python train.py --num_hidden_layers=8 --hidden_size=128 --num_attention_heads=2 --init="orth"
Each number is 128 + 32 x the weight over the matrix's rms, rounded and kept within 0 to 255. Layers, rows and columns count from 0.

# layer 4 MLP up, 448x128, rms 0.134, rows 353-406, columns 0-127
[[174 159 196  88 118 157 121 126 107 158 120 133  73 135  81 134 102 158  88 144 144 140 137 161 137 127  15 136 157  40 121 105 190 174 144 118 131 163 142 142  99 121 131  81 156  96 146 127  81 134 111  79 107 110 124 153 105 113 137 126 109 152 142 180  80 161 102 113 160 134 134 176  84 111 162  25 106 116  51 192 111 146 128  87 161 115 104 114 167  90 142 178 119 184 139 121  90 140 173 150 115 163 134 151 122  88 133 216  98 123 154  89 115 160 153 159 133 174 115 113 142 151 159 100 102 166  82 126]
 [ 89 139 107 152 181 144 190 166 174 137  77 119 188 132 109 137 130  72 136 130 114 144 114 200 134 123 116 163  45 149  91 112 120 111 143  28 152  78 100 116 147  55 121 148 164 140 137 112 131 178 210 109 163  90 114 130 163 112 128 170 154 176 154 139 151 110 146 165 105 149 117 115  81 177  97 104 134 114 172 117  92 164 115 151 124 217 187 132  60 175 101  68 122  74  96 159 134 170  95 176 137 175 138 112 151 143 171 103 138 142  93 145 204 151 102 130 151  89 151 123 121 105  94 101 134  65 149 122]
 [152 100 133 142 159 109 100  90 126 131 143 106  70 103  96  92 103 146 166 111 143 114 158 135 144 166 131  81  99 145 156 148 138 167  83 150 137 164 150 118 106 173 104  68 194  92 169  84 113 156 167 111 101 186 157  79 129 111 116 104 102 136 183 168  69 150 131 128 128 123 112 142 129  42 149 143 112 188  97 148 148  83 109 116 119 134 155 165 177  88 143 134 124 124 153 115 154 168 113 116 142 173 113 121 136 147  83  96  81 110 143 150 158 113 149 177 119 152 151 127 132 190 117 133 127 141 118 182]
 [156 129 129 144 157 130 151  98 136 100  93 143 162 136  92  85 148 113 141 185  47 117 115  97 150 125 164  93  88  92  93 117 134 134 217 191  90  98 108 127 141 164 140 106 126 177 178  74 174 113 141 118 141 124 156 108 142 137 165 155 138 169 142 172 102  65 121 189 110 133 200 147 150 138 141 116 155 146  89 182 112 183 108 113 169 183 136  53 117 124  73  70 102 104 102 131 130 153 176 100  88 103 138 123 119 105 101 109  76  52 103 172 174  96 154 162 143 145 131 159 144 139 121 112 117 131 130 115]
 [100 115 120 151 157 143 116 167 185 110  72 108  99  91 150 173 126 131  94 112 126 155 156  85 156 134 120  84 108  84 110 141 115 110 142 174 128 139 122 178  98  74 151 116 161 100 113 127 143 114 124  99  94 122 123 154 123 131 138 127 125 100 155 147 109 187 200 124 101 164 124 129  84 131 148 160 107 185 117 118 144 107 145 187 169 106 134 147 133 163 154 131  76 106  81 148 113 129 169 153 168 125 109 144  76 112 136 128 127 140 115 107 149 153 103 147 109 160  83 151 144 104 142 182 133 160 158 174]
 [119 116  77 115  63 100  62 158 153 133  70 122 111 132 134 121 103 115 139  84 148  63 143 136 170  81 152  87 147  36 168 166 101 118 142 185 175 117 155 184 203  91 108 142 170  70 104 126 131 158 119  82 134 140 151 115 100 190 134 148 145 149 121 127  92 140 121 157 118 134 127 180 132 112 148 190  67 164 112  84 158 124 195  81 105 123 128  96  92 148 169 112 126 119 177 141 145 144 162 112 158 116 132  99  95 196 120 124  93 162  91 159  75 157 120 147 157  76 104  97 137  77 155  77 186 115 113 122]
 [138 128  89 115  69  77 107 170  69 155 123 192  74  84 161 135 174  96 137  82 141 155  85 140 140 159 161 126 205 121 189 180  89  86 151 110 169 133 107 122 151 150 129 153 133 135 162 135 153  91 137 105 110 147 182 134 163 115 155 128  88 165 124 139  89 105  63 162 148 133 153 114 173 105 112  90 111  66 123 132  92 143  84 156 125 139 151 109  85 108  50  83 127 164  97 138 128 162 142 146  60 138  99  74 134  99 130  57 165  86 103 154  93 180 121 123 109 146 134  99  96 105 134 169 180 207  85 182]
 [119 134 118 108 120 135 137  78 143 177 102 115 126 156 110  92 148 126 137 112 102 108 134 129 116  89  71 122  79 101  70 130 139 116 166 135 127 119 140 131 125 188 130  89 164 115 105 119  97 122 142 143 163 156 110 135  73  87  96 166 160 131 123 148 149 122 163 113 176 123 185 119 132 162 112 108 149 111  90 119 112 116 106 153 159 101 139 107 125 119 113 147 152 125 172  93 127 182 132 173  82 122 117 134 143 139  97  85 123 115 121 110  50  93 145 108 137 125 138 149 188  69  96 150 135 118 127 153]
 [ 63 129 166 138 182 103 150 129 129 113 118 106  80 123 187  83 170 161 146 111 168 129  97  74 127  66 137 185  85  89 119 163 134 140 115 119  95 140 204 141 137 140 107 178 137 187 178  99 149  87 152 119 120 119 122 137 123 145 150  91 113 123 129 148 121 163 113 172 122 167 155 160  72 129 110  93  99 116 138 147 111 109 142 140 115 117 139  79 111 126 146  96 125 116 190 161 114 181  91  84  95 120 142 129 150  93 152 121 149 120 180 112 162 142 130 135 147  89  76 125 120  60 115 135 126  99  95 155]
 [136 166 134  82 140 112 156 216 201 159 127 126 119 132 113 141  92 139 130  96 154 154 123 141 115  88 105 107 109  96 119 114 101 165 133 103 171 194 129 167 121  98 137 151 158 181 154 111 114 108  84 117  80 149 165 170 178 144 131  80 151 105 127  88 109  91 108  88 129 136 205 157  88  92 144 101  49 198  90 119 124  60  68 148  74 135  96  91 113 153 103 165 174 141  98 162 115 201 118 197 111 103 108 166  99  88 100 113 176 178 157 125 108 145 148 135 146 107 139  72 186 143 130 173  96 117 131 117]
 [ 95 111 130 176 142 161 169 111 126 154 145 161 140  93  77 114 101  91 164 160 174 140 169  88 125 111 143 148  78 117 131 179 104 176  99  93 117 119 166  92 178 160  96 159 114 126 181 105 120 165 102 121 109 145 105 169 106 124  84 109 180 100 130 144 160 120 118 107 157 129 127 103 132  45  41 196  90 118 113  73 105 162 126 104 142 145 102 170 157 220 121 116 113 136 116 100  98 113 120 146 165 138 159 122 156 141 162  80 167 138 172  95 133  50 156 116 171 133 102 103 148 106 134 128 162 131 106 145]
 [ 86 131 137 180 133 184  82 120  78 138 121 143 142 156 168  88 113 117 162 176 143 128 110 151 135 132  87  97 145  94  96  63 139 182 151 146 135 159 160 194  89 140 146  60 108 105 156 136 168 184 136 145  92 119 123 119 103 160 127 171 118 175 143 120 171 102 155 126  98 108 133  88 151  81 151  87 128 110  68 146 167 141 126 103 148 145 140  92  84 145 171 141 174 111 130 126 167 135  93 143  94 145 151 124 133 178 152  77 169 186  98 104 140 140 130  90 123 130 135 101 131  88 103 152 138 131 162  94]
 [105 125  95 127 155 129 145 125 148 139 163 102  96  93 152 148 135 109  97 124 203  77 112 118  95  81 192 105 111 108 103 106  98 158 134  87 101 109 131  64 137 119 116 109 126  84 124 136 155 138 117 127 132 142 182 126 156 136 136  60 145 152 162 114 116 133 112 151 141 176 118 154 149 110 127  91  94 174 107 157 144 159  88 150  90 111 162 161 131 148 136 131 187 126 160  96 157 153 170 130 150 124 108 127 116 141  81 122 117 117 166 171 148 134 135 117 125 137 119  95  80  98 189 130 116 116 192 156]
 [154 108  89 107 161 166  87 140 124 119 132 150 125 173 128 125 162 121 137 125 124 128 101 165 118  91 113 155 137 100 125 152 145 144 136 190  63 102 106 132 110  96  80 130  92  84 135 166 115 121 141  99 156 167  99 108 135 163  95 172 160 145 120 111 143 188 138 164 120  86 110 156 109 118 162 127 120 146 143  93 131 105 140 159 105 161 107 129 123 180 113 134  82 120 154  86 138 133  91 150 135 154 120  83 162 166 114 138  94 134 148 150 109 142  98 119  80 144 127 160 107  64  92 123 106 104 110 145]
 [150 112 102 109 162  97 158 118 103 138 146 117 115 140 132 154 154  59 123 119 107 166 118 117 147 114 112 134  87 184 149  98 119  70 138 114 122  79 181 133 168 117  90 105 139 145 173 119  85 121 185 141  87 169  77 151 107  85 154 168 176 143 165 110 128 115  35 150 117  88 155 124 114  91 141 108  45 152 108 154  61 158 151 108 118 142 100 127 106  87 109 142 121 145 188 178 133  96 150 140 132 127 110 171 129 113 141  80 156 166 105 132 162 114 119  89 146  98 108 143  95 102 155  70 154 149 154 102]
 [161  98 105 112 133 137  94 123 182 128 149 146 111 140 120 141  95 111 107 111 155 101 163 183  89  56  98 137 160 132 127 134 143 134 145 160  97  84 115 125 143 127 134 139 112 102 132 127 122 132 133 109 148 157 128 138 137 121 117 137 150  80 134 144 151 142 100 102 153 126 126 113 117 158  99 151 165 167 164 135 137 205 121 171 139  73 103 170 134 112 122 121  96 149 158  54 188 135 149 129 104 112 164  87 155 144 135 166  96 141 100 153 116 129 146 170 125 130  78 151 147  60 106 134 127 122 180 135]
 [157 140 165 153 161  87 142  81 106  97 133 122  96 158  72 161  97 128 140 154 120 108 115 129 129 132 106 159 181  62 119 110 113 159 128 137 157 115 115 201  99 147 148 187 103 127  44 124 118 167 153  92 141 150 108 123 143 121  72 123 138 143 163 173  95 107  92 156 158 163 145 146 175 126 154 100 164 112 155 126 133 122 160 172 138  92 110  74 150  96 142 130 113 162 105  82  98 144 154  92 168 153 134 143 113 134 139  99 145 115 166  92 130 163  63 213 142 160 123 104  81 119 193 143  68 105 135 138]
 [ 86 149 139 138 146 102 129 161 139 173 135 104 141 190 117 181 118 122 133 117 150 136 131  89 168 155 102 132 160 125  98  73  80 136 145 130 119 141 112 178  85 143 120  79 100 122 112  83 100 144 162 175 126 118 113 100 147 150 123 123 151  58 105 148 127 136 139 144  86 117 160 124 113 153 104 187 187 144 129 115  56 151 121 125 142 127  94  91 110  99 121 174 161 114 182 111 113 108  91 106 122  79 144 123 197 167 128 119 121 121 115 228 104 165 151 155 100 117 159 122 103 153 145 166  78 127  82 138]
 [ 90 106 128 111 122 162 133  85 146 119  90 105 147 110 182 115 137 100 129 107 100  86  71 144 152 123 116 116  64 161 162 141  86 109 182 147 172 137  88 139 125 176 141 106  99 149 172 118 109 146 132 131 137  79 158 153 175 137 110 177 140  83 122 133 135  97  85 109 142 132 138 154  95  85 134 139  95 128  85 116 153 199 123 154  68 202  94 121 148 107 129 171 137 133 179 124 117 179 138 127  79 138 120 138 177 129  95  76 170 174 122 125 186 140 125  80 150  96 139 126 101  71 155 133 109 184 142 190]
 [131 110 123 163 128 140 162  73 188 133 114 149 154  75 146 109  94 127 104 119 135 114 124  78 169 174  60  99  83 122 104 152  82 178 148 138 100 112 119  97 181 131 175  88 137  80 106  74 148 133 122 124 155 166 173 176 151 174  96  89  80 132  82 124 112 197 135 118  91  82 171 116 120 181 110 105  57 131 110 160 180 132 173 161 135 140 123  80 203 120 150 173  83 184 167 145 176 151 127  95 161  46 117 114  95 115 132  94 100 182 133 144 139 217 158  45 103 143 134 140 180 117 118  98 122 115 170 162]
 [ 87 129  96 197 112 112 162 122 176  99 136 155 114  49 168  75 106 135 161  98 124 204  50 130  68 150 139 117 119  84 184 141 154 125 143 159 100 174 128 133 143  80  49  92 201 124 151 169  94 134 133 178 162 131  66 148 153 165 135  85 151  77 143 163  84 148 114 155 160 169 127  59 106  69  70 144  78 218 131 139 124 129 154  53 135 144 102  56 118 178  83  93  41 153 142 126 180 151 114 163 137 113 149 115 163 124 136 121 162 125  88  55 160 108 186  35  46  62 153  77 147 132 188 152 169 118 107 101]
 [127 114  95  95 149 112 152 126 115 100 128 113 102 124 139 153 145 120 134 176 125 140 118 112 115 145 148  77 109 139 102 114  51 138 132  74 111 104 152 133 133 175  50 127 236 156 155 122 110 122 123 126  83 100 144  89 131 138 123 124  75 140 149 115 103 134 141 181 146 103 128 157 180  89 124 118 128 151 140 186 108 109 136 165 147 154  95 117 142 130  95  93 131 168 107 123 152 145 183  81 122 123 144 139 174 116 143 168  97 137 177 121 103  89 148  97 146 160 149 158 140 118 141 167  86  95 142 154]
 [176 106 114 131 150 167 157  48 114 112 133 146 137  97 102 112 119 125  81 145  95 165  99 142 108 119  44 164 134 132 143 120 172 151 191 192 118  73 151 195  90 101 107 129 158 160 142 109  93 140  67 121 114 128 130 139 125 190  92 148 135  91 104 183 153  96  96  93 135  99 129 140 174 121  92 159 142 132 129 167 106 100 154 151 161 136  85 134 150  85 170 162 128  69 171 142  87  63 143 103 122 143 118 153 130 189  70 115 156 145 157  52 104  38 140 179 104 167 104 141  96 112 210 101 150 102 100 159]
 [174 180 150  97 130 168 143 117  98 169 155 131 156 103 116 109  97 152 105 148 127 163 116  77 201  98  99 128 146 168 110 171  75 146 136 110  98 152  70 180 191 167 124 126 159 119  98  56 132 158 101 119 178  82 130  98 193  92 138 181 119 198 136 131 109 139  87 136 101 149 141 134  95 151  96 222  85 138 128 162 134  98 133  93 109 147 170 130 101 123  91 115 131 169 141 123  58 217 169 118 140 110 117 117 129 178 104 109 156 166  90 174 124 122  84 121 180 142  77 162 189 141  91 136  69 153 179 146]
 [210  93 118 108 135 128 103 123 171 137  56 195 103 126 153 141 130 145 106  86 128 117 118 208 149 130  84 144 179 115  61  97 149 129 134 110  86 113 164 172 105 129 101  82 137  99 131 115  65  78 158 117 156 127 159 136 124 137 113 160 133 145 147 124  74 130 126  94 104 161 137 145 131  60 123 113 147 104 164 185 178 120 154  86 129 135 141  72 166 106 135 160 125  91 137 174 209  75 130  61 109  84  92 147 160 146 143  56 191 152 154 139 115 175  66 193 170 128 170 196  99 115 109 170  99 176 134 116]
 [132 136 108 165 119 125  99 104 106 123 118 158 127 104  83 167 143 103  84 103 172  88 164 147 126 199 120 156 161 120 115 143 114 142 125 107  85 146 132 181 172 132  80  77 130 124 161 114  81 118 147 116 104 115 156 158 141 137  72 112  89 154 129  81 135 148 160 128 150 158 115 145 176 119 112 120 172 121 116  91  76 174 107 143 139 168 147 154 123 110 104  89 206 206  92 116 163 116  68 151  81 138 152 120 104 140 173  61   0 157 125 154  10 140 165 141  89 142 157 164 123 167 110 118 164 175 165 122]
 [101  74 140 127 153 103 172 120 109 210 123 144 125 143 133 192  98  98 154 164 155  98  96  86 179 166 123 168 152 111 157 158  82 171 131  88 116 133 110  84  56 160 188  97 136 112 133 159 110 106 156 105 142 105 171  69 139 153  94 176 180  79 128 138 111 102 149 196 136 164 129  83 182 169 157 201 144  92 167 142 106  93 166 217 118 134 104 104  87 134  71 128  80  98  87 157 173 166 101 100 146  83 151  85 157 123 153 129 104 140 156 120 208 103  88 178 122 171 115 141 140 166 110 109 108 164 145 125]
 [135  76  75 110 138  97 132  65 127 112 162 163 151 116 101 161 114 111 138 120 165 112 106 156 162 174 135  92 107 152 186 141 152 152 190 169 101 145 113 128  31 174 164 166 115 161 100 175 113 160 151 136 145 103 147 121 161 138 127 186 128 102 162 133 197 110 120 166  96 177  98 126 184 127 122 143  26 127 136 175 114 126 108  85 115 144 101 133 100 133 122 129 147  72 177  92 156 176  50 145 106  86 146 172  81 118 107 146 158 144 160 129  54  85 160 135 143 119  90 150  69  99 135 167 182 161 175  81]
 [195 133 139 101 110 168  96 135 203 109  75  96 107 112 147 145 111 173 142 149 144 118 158 135 113 127 117 109 170  98 120 142 100 107  99  86  79 123 152  78 141 136 122 133 187 103 208 158 150 159 122  95 105  79 138 108  89 126 166 146 142 146 178 102 103  93 160 118 215  80  66 133 112  91 153 109  96 134  62 110 149 146 112 112 169 149  98 166 143 154 111 177  95 146 120 158  97 136  65 148 129 141 153  99 111 124 144 149 131 169 139 133 169 116 144 192 118  30 120 100 102 112 184 133 150 104 125 133]
 [ 99 144  37  83 119 148 119 103 169  75  60  94 110 113 217  86 144 114 177 123 169 148 107 209  90 141 154 162 179  82 113 135 176  83 124 172 124 181  62 132 128 135 144 147 111 198  93 158 112  79 163  55 136 134 128 157 127  76  78 133 140 134 121  81  79 123 127 119 144 216 127 136 141 152 127 146  94 151 166  82 114 165  87 122 170  85 178 130 141 130 158 152 176 123 184 181 137 154 126 116 132 128 141  96 121 116 133 100 173  73 181 121 106 140 126 107 114 117 141  70 171 179 127 113  86  86 126 113]
 [162 101 127 163 138 135 117 106 118  82 138  67 122 173 134 132 153 176 111 130 161 127 105 164 139 148 103 141 106  70  90 109 105  81  81 154 157  78 103 170 155 135 134 110 110 101 194 161 124 131 121 131 129 115 158 179 164 179 146 123  97 132 162 138 116 100 119 171 102  90  98 147 161  81 108 143  61 156 117 125 161 108 144 116 121 192  85 163 102 127 159 148 133 101 165  73  91 114 171  91 163 110 106 185 109  46 151 113 113 147 108 148 106 109  90 129 154  91 164 156 125 114 134 193 116 148 152 139]
 [139  60 114  73 164  89 145 112  99  63 132 153  69 111 126 151 122  85 105 104 125 144 158  90  98  76 158 181 141 188 131  96 122  77 119 129 105 108  96 143  87 191 125 140 146 128 121 178 167 126  84 112  96 150 176 127  90 114 132 108 129 132 148 111 175 124 154 122 118 151 160 153 108  89 104 120 152 143  96 170 143 105 102 107 152 102  98 141 160 135 158 102  94 119 145 161 102 181  95 154 175 133  94 148 139 131 127 120 118 117 100 118 136 112 122 179 176 122 188 137 161 125 155  75 183 115  69 138]
 [150  92 128  89 154 109 164 123 148 173 145 176 142  76 154 109 142  98 117  79 162 149 133 178 166 145  37 141 147 112 198  53 179  98 172 171 145  91 124 124 114 129 130  92 117  98 133 109 143 128 137 140 129 107  79  94  94 129 133 158 115 173  81 133 143  90 173 133 108 161 150 139 151 125 135  81 109 157 157  99 117 120 135 176 144 120 163 167 136  70 123 151 147 148 100 149  94 187 151 142  83 127 183 100 102 146 174  80  74  82  74 132 170 205 144 145 120 109  86 104  85 142 129 110 177  67 114 109]
 [194 108 124 116  93 119 163 101  90 143 140 141 115 123 166 115 184  76 108 113 173 110 136 123 146 158 143 121 106 105 111 122  91 155 107 124 172 171 127 109 137 117 191  70 127 132 124 122 169 106 150  52 147 119  95 144 109 145 123 112  73 172 126 160 109 100 135 152 124 135 120 116 143  71  83 117 106 132  96 128 108 151 187 134 105 137 134 124 129 104 116 125 111  57 156 130 130 105  87  95 114 152 158 152 121 113  68 114 138 139 117 136 172 133 150 122  87 116 153 114 160 162 104  82  80 140 121 117]
 [127 107 161 144 106 172  76 105 111 170 164 127 138 123 167 136 136  85  88  82 150 133 118 152  60 138  85  83 149 118 114 167 172 136 148  98 148  81 107 113 119 133  81 151 146 128 159 116 130 137 103 129 190 129  95  86 171  60  99 145 127 168 208 178 175 140 105  82 197  69 104 181 150 125 131 127 129  73 130 149 139  90  68  72 139 183 123 151 121 146 136 128  83 167 118  66  79  64  83 176 125 128 182  52 132 142 184 175 115 141 118 194  58 177 137 185 112 150 133 121 137 135 127  93 110 131 117 147]
 [137  46  57 113 144 119  84 132 156  76 105 160 112 187 105 114 127  76 154 101 127  78 150 103 179 167  45 114 119 138  89 161 126  33 142 199 143 121 159 105 190 108 181  92 116 106 115  79 136 101 117 158 147 133 101  65 114 124 124 189 134 151 134 124 113 118 188 126  82  93 198 169 151 143 215 103 137  87 152 137 118 134 153 141 121 140 147  99 142 110 163 148  93  93 139  99  96 166 148  58 163 107 175 148 116  61 184 105 130 137 147  93 142 123 120 102 153 138  58  71 157 127 115 134 139 125 113 103]
 [116 150  53 122 161  30 138 166 148 175 170 106 151  77 107 147 112 148  97 131 167 146 126 179 136 194 142  76 164 111  90 118 124 122  93 107  72  65 173 108 152 124 148 139 147 140 139 162  76  85 164 116 163 104  95 115  84 126 112 119 123  83 159 160 104 102 138  83  98 168 128  60  85 213 110 117 123 121 156 113 104 102 154 139 168 174  74  80 115  84  73 136 115 203 130 146 150 136 159 153 163  61 124 143 149  92  79 141 149 187 111 128  98 170 146 121 129 113 168 150 112 127 124 168 167 111 172 170]
 [ 96  70  51  58 110 109 131  78 126  96 152  75  92 139 143 134 139 166 155 115 124  82 182 132 108 137 125 120 116 110  74 186  89 173 142 141 165 111 149 109 153 164 165  89  80 119 139 135 104  81 134 132  95 208 182  91  87 178  46 112 186 167 123 158  54 126 112 125  99 116 104 129 111 150 135 154 153  98 157 213 124 196 141 150 111 130 119 130  82 149 126 114 137 142 134 145 158  90 104 128  94  74 117 156 112 135 111 148 150 114 149 166  45  73  91 222 137 103 174 113 159 135 174 168 192 166 128 159]
 [101 159 123 165 107  48 124 123 154 113  53 135  86  97 148 166 136 109  97 131 131 110 130 116 120 102 139 103 124  76 109 144  90 136  98  83 138 129 124 146 163 112 153 138 116 125 122 109 166 140  52 117 134 117 108 116 152 129 157 119 131 174 160 153  50 116 125 154  89 138 122 134 134  75 158 119 112 158 202 136 152  86  87  93 154 120 141 146 122 147 124 127 121 220 187  71  51 159 119 114 115 164 123 132 121 169 146 125 108 148 122 146 160 141 151 161 115 136  91 142 119 150 120 137  70 121 125 132]
 [ 87 140 126  86  91 108 103 151 115 132 164 142  73 136 169 110 125 174 139 134 158 121 167 122 151  92 141  97  95 160  61 152 193 174 131  88 104 133 100  62 141 102 124 101  80 156 133  73 113 136 141 120 123  87 167  94 128 123 110 109 165 131 123 152  88 138 132 122 118 123  83 129  98 139 110  96 153 157 136 156 147 119 174 244  65  79 123 138 190 153  98 123  15 120 204 167 203 128 157 130 142 131  97 122 116 112 116 142 192 157  94  98 148 145 192 150 159 137 183 101  90  49 163 114 174 110 134 132]
 [147 109  86 132 145 138 127 133  72 145  68 104 140  93 131  86  76 103 108 135 163  91 166 155 109 162  92 128 131 122 140 185 149 141 120 151 179 135 113 133 100 135 121 140 191 126 121 212 112 101 107 136 132 126 116 106 111 141 104 121 148 148  83  80 118 169 116  95 154 111 125 174 149 127 138  79 128  92 153 164  52 128 171 158 173 167 144 141 151 138 140 106 104 101 138  69 160 161  59 127 127 123 129  96  92 171 130  70 183 202  99 126  88 121 115 115 141  80  66 112 147 170 140  73  79 184  93 133]
 [ 82 136 121 110 132 183 148 131 148  80 154 145 118  97 102 119 135 180 151 100 121 202 116 124 114 154  92 145  65 122 188 177 159 168 147 170 155 166  93  89 176 135  79 107 145 149 185 141 199 143 170 131 130 151  79  81 110 180  65 128 104  98 150 114 108 179 176 175 167 101 128 103  96 180 178  98 123  64 198 169 150  90  98 126  41 160 134  86  99 117  85 134 152 107 109 103  42 145 104 131  94 118 151 160 115 119 135 116 171 154 126 146  80 143 148 126 179 118 151 114 126 141 122 104 140 125  91 163]
 [135 168 117 137 149  96 118 111  89 154 193 103 136 184 171 105 138 155 109 140 149  90  96 167  93 134 112 146 142 173 139 180 193 108 148  96 134 101 166  79 146 131 124  91 129  99 126  99 102 122  95 121 146 187  59  97 123 133 149 167 131 118 180 168 102 135 144 168 116  87 158  82 104 140 151 115  70 134 104 114 123  75 138  89 125 105 128 142 135 147 140 104 143 155 137 177 114 176 142 125 163 105 104 146  95 149 110 110 100 156 165  78 141 149 123  82 114 136 123 192 101  97 164  48 134 143 152 145]
 [108 141  88 144 112 134  87 113  94 148 137 115 141 141 140 144 107 199 103 116 156 136 155 205 130 106 181 139 143 128 169 100 111 101 155 171 178 142  47  48 103 126 157 152 126 183 151 151 100 164 149  93 137  97 121 133 101 131 110  95 125 131 162  89  95  93 139 163 123 159  49 148 127 125 141  97 157 156 123 106 183 159 168 127 127 155 140 108  80 125 103 186 124 103 114 127  73 156 134 129 138 153  87  93 131 156 140 125 102  69 170 126 128  98 191 105  75 172 129 186 141  99  97 150  83 135 157 169]
 [152 153 127 177 131 120 120 177 104 147 151 135 126 124  90 143 109  73  50 108  96 107 110  59  88  65 112 161 125 135 101 162 112 135 105 152  83 148  49 114 218 149 107 142 104 110 138  92 139 146 188 139 127 120 139 151  70 129 131 123 180 138 113 165 175  70 160 155 140 134 152  92 138 168 146  98 131 135  74 113 162  87 153 196 136 138 127 126  99 152  91  80  94 130 196 109  61 144 124 126 153 190  95 114 166 159 153 125 161 102 133 138 120 140 179  97 114 189 147 144 144 155 155 128 100 141 123 123]
 [149 121 114 185 200 143 160 133 166 129  92 103 118 150 144  53 165 134 120 145 182 142 126 204  93 172 172 129 179 107 106 138  87 108 113  85  56  95  90  99  88 138 147 206 112 145 101  66  96 133 115 125 133 178 108 144 143 124 120 137 155 185 133 121 191 112 120 107 128 161  98 108 163 154 121  92 153 108 109 117 137  98 119 103 163 117 144 147  68 122 107 144 165 146 169 103 109 109 110 108 129  96 227 114 165 107 172  92 108 105  94  61 116 114 158 138 155 139 149 120 115  87 148 102  78 118  90  95]
 [188 110 125 146  79 103 166 190 107 157 170 122 160 178 150 133  83 121 176 115 145 187 132 131 144 106 192  95 128 178 105 147  79 118 106 151 126 133 150  72 162 135 128 148 158 125 146  98 162 123 131 159 158 143 152 117  74 142 100 143  88 126 158 139 164 100 110 149 154  61  35 146 157 148 117 102 105  87 133 149  79 117 150  89 171 109 128 135  54 112 122 127 194  89 159 145 135 138  96  62 123 111 126 141 108 182 147 144 172 224 118 142 134 138 149 122 148  95 136 142 178  97 151 168 117  85 112 111]
 [129 147 163 121 169 159 162 136  94 130 179 133 132 172 185 163 151 168 116 113 187 102 130 102 109 126 157 116 104 125 154 142 138 210 164 122 218 142 142 101 119 146 144  82 149  89 160 112  99 132 121 176  95 161 165  72 143 147  71  98 139  83 139 121 133  72 120 101 166  71 153 105 131 115 107 120 172 103 130 148 118 134 173 165 141 110 138 139 129  88 167 138 125  77 145 102 132 168 103 146 135 181 120 118 148 130  56 103 201 105  84 108 122 158 156 148 181 132 148 136 131  71 117 185 131 129 138 107]
 [156  65  36 156 185 148 135  77  96 137 137 151 127 118 152  98 150 121  52 112 130 121 148 117 157  84  93 110 137 129 154 183 131 108 166 112 200  86  86 118 191  49 155 148  56 113  81 126 139 153 141 103 127  80  81 100  90 101  62 108 132 151  63 153  83 110 149 108 168 167 146 156 103 109 120 129 115 184 181 142 115 169 162  93 155 188 105 145 161 144 118 122 148 104  72 139 104 126 170  93 103  53 117 153 101 152 164 123  97 137 154 138 140 132 131  76 134 175 100 120 134 150 175 158  95 134 144 155]
 [141  80  94 115  83 190 172 120 108 116 112 143 139  92 146 118 119 145 144 123 184 131 129  94 149  73 138 107 126  90 139 185 120 152 152 152 121  46  69 115 146 124  95 139 179 131 190 146 143 155 122  97  76 152 134 109  81 121  95 143 139 150  69 106 111  98 132 113 154 158 181 107 121 124 152  85 100 164 157 147  99 152 157 141  50 188 120 131 107 122 159 158 124 128 149 170 112 141 114 151  86 168  60 158  90 165 134 124 121  90 109 106 178 162 119 202 158 115 115 112 120 203 146 107 132 149 166 124]
 [101 108 103 128 105 156 152  71  89 127 152 121 140  78 155 138  93  89 146 104 122 141 102 126 104 156 176 135 159  97 114 147 105 148  89 157 131 105 155 137 117 125 137 136 114  96  94 123 153 145 102  71 101 119 156  67 138 173 132 139 126 180 150 126 106 148 148 137 103  83  68 140  84 138 148 159 105 134 105 164 144 156 120 146 170 131 122 166 113 183 126  71 121 112 166 101 144 165  96 115  59 158 200  60  70 131 125 205  85 122 133 144 165 134 137 181 105  67 127  82 159  96 106 119 166 129 102 155]
 [ 72 180 107 146  78  84 174 161 130 115  99 161 110 131 123 121 154 145 153 107 139 157  54 109 118 116 147  87 155 154  78  27 109 113 139 110 143 162 109 185 120 152  96 144 136 108 170 161 100  83 104 163 158 113 128  83 127 120  67  60  75  83  83 122 158 118 195  99 216 179 115 155 138 171 102 109  66 103 123  78 132 153 109 191 198 121 164 128 140 166 135 175 167 101 115 120  99 138 132 158  95 103 109 119 118 122 182 121 123 166 131 114 143 127 167 128  95  75 163 134 119 120 126  85  83 104  59 162]
 [168  68 122 162 151 150  76  76 100 141 129 109 164 137 156  87 115 132 140 122 138  80 198 119  65  95 152  79 161 164 182 132 173 132 121 109 142 113 116 130  98 168 122 129 134 112 149  87 149 119 152  81 117 176 107 127 123 115  95 112 105 191 161 131 116  85 120  92 123 150 139 140 118 113 129 116 122 154 135 148 112  78 107  83 133 158 105 139 143 133 160 150 129  67 131 126  83 129 177 101 132 124 161 104  95 128 137 130 125 201 134 119 168 142 116 132  81 117 133 180 104 103 122  97 168 131 150 133]
 [ 98 154 113  94 115 140 103  77 124 196 175 132 172 135 145  91 194 118 164 138 181 150 129 135 122  51 151 112 155 170 149 182  71 106 145 125 125 116 141  70  93 147 125 112 139 163 130  76 105 151 153 135 119 136  72 103 174  94 149 162 160  94 159 135 125 183 108 101 155 118  97 111  71 133 156 129 196 101 160 111 138 113  92 160 121 106 171  91  25 179 140  82 118 180 141 102  82 164 125 103 151 124 120 192  82 118 177 152 142 135 149 109 149 103 110 178 124 102 140 124  97  95 154 149 109 134 142 129]]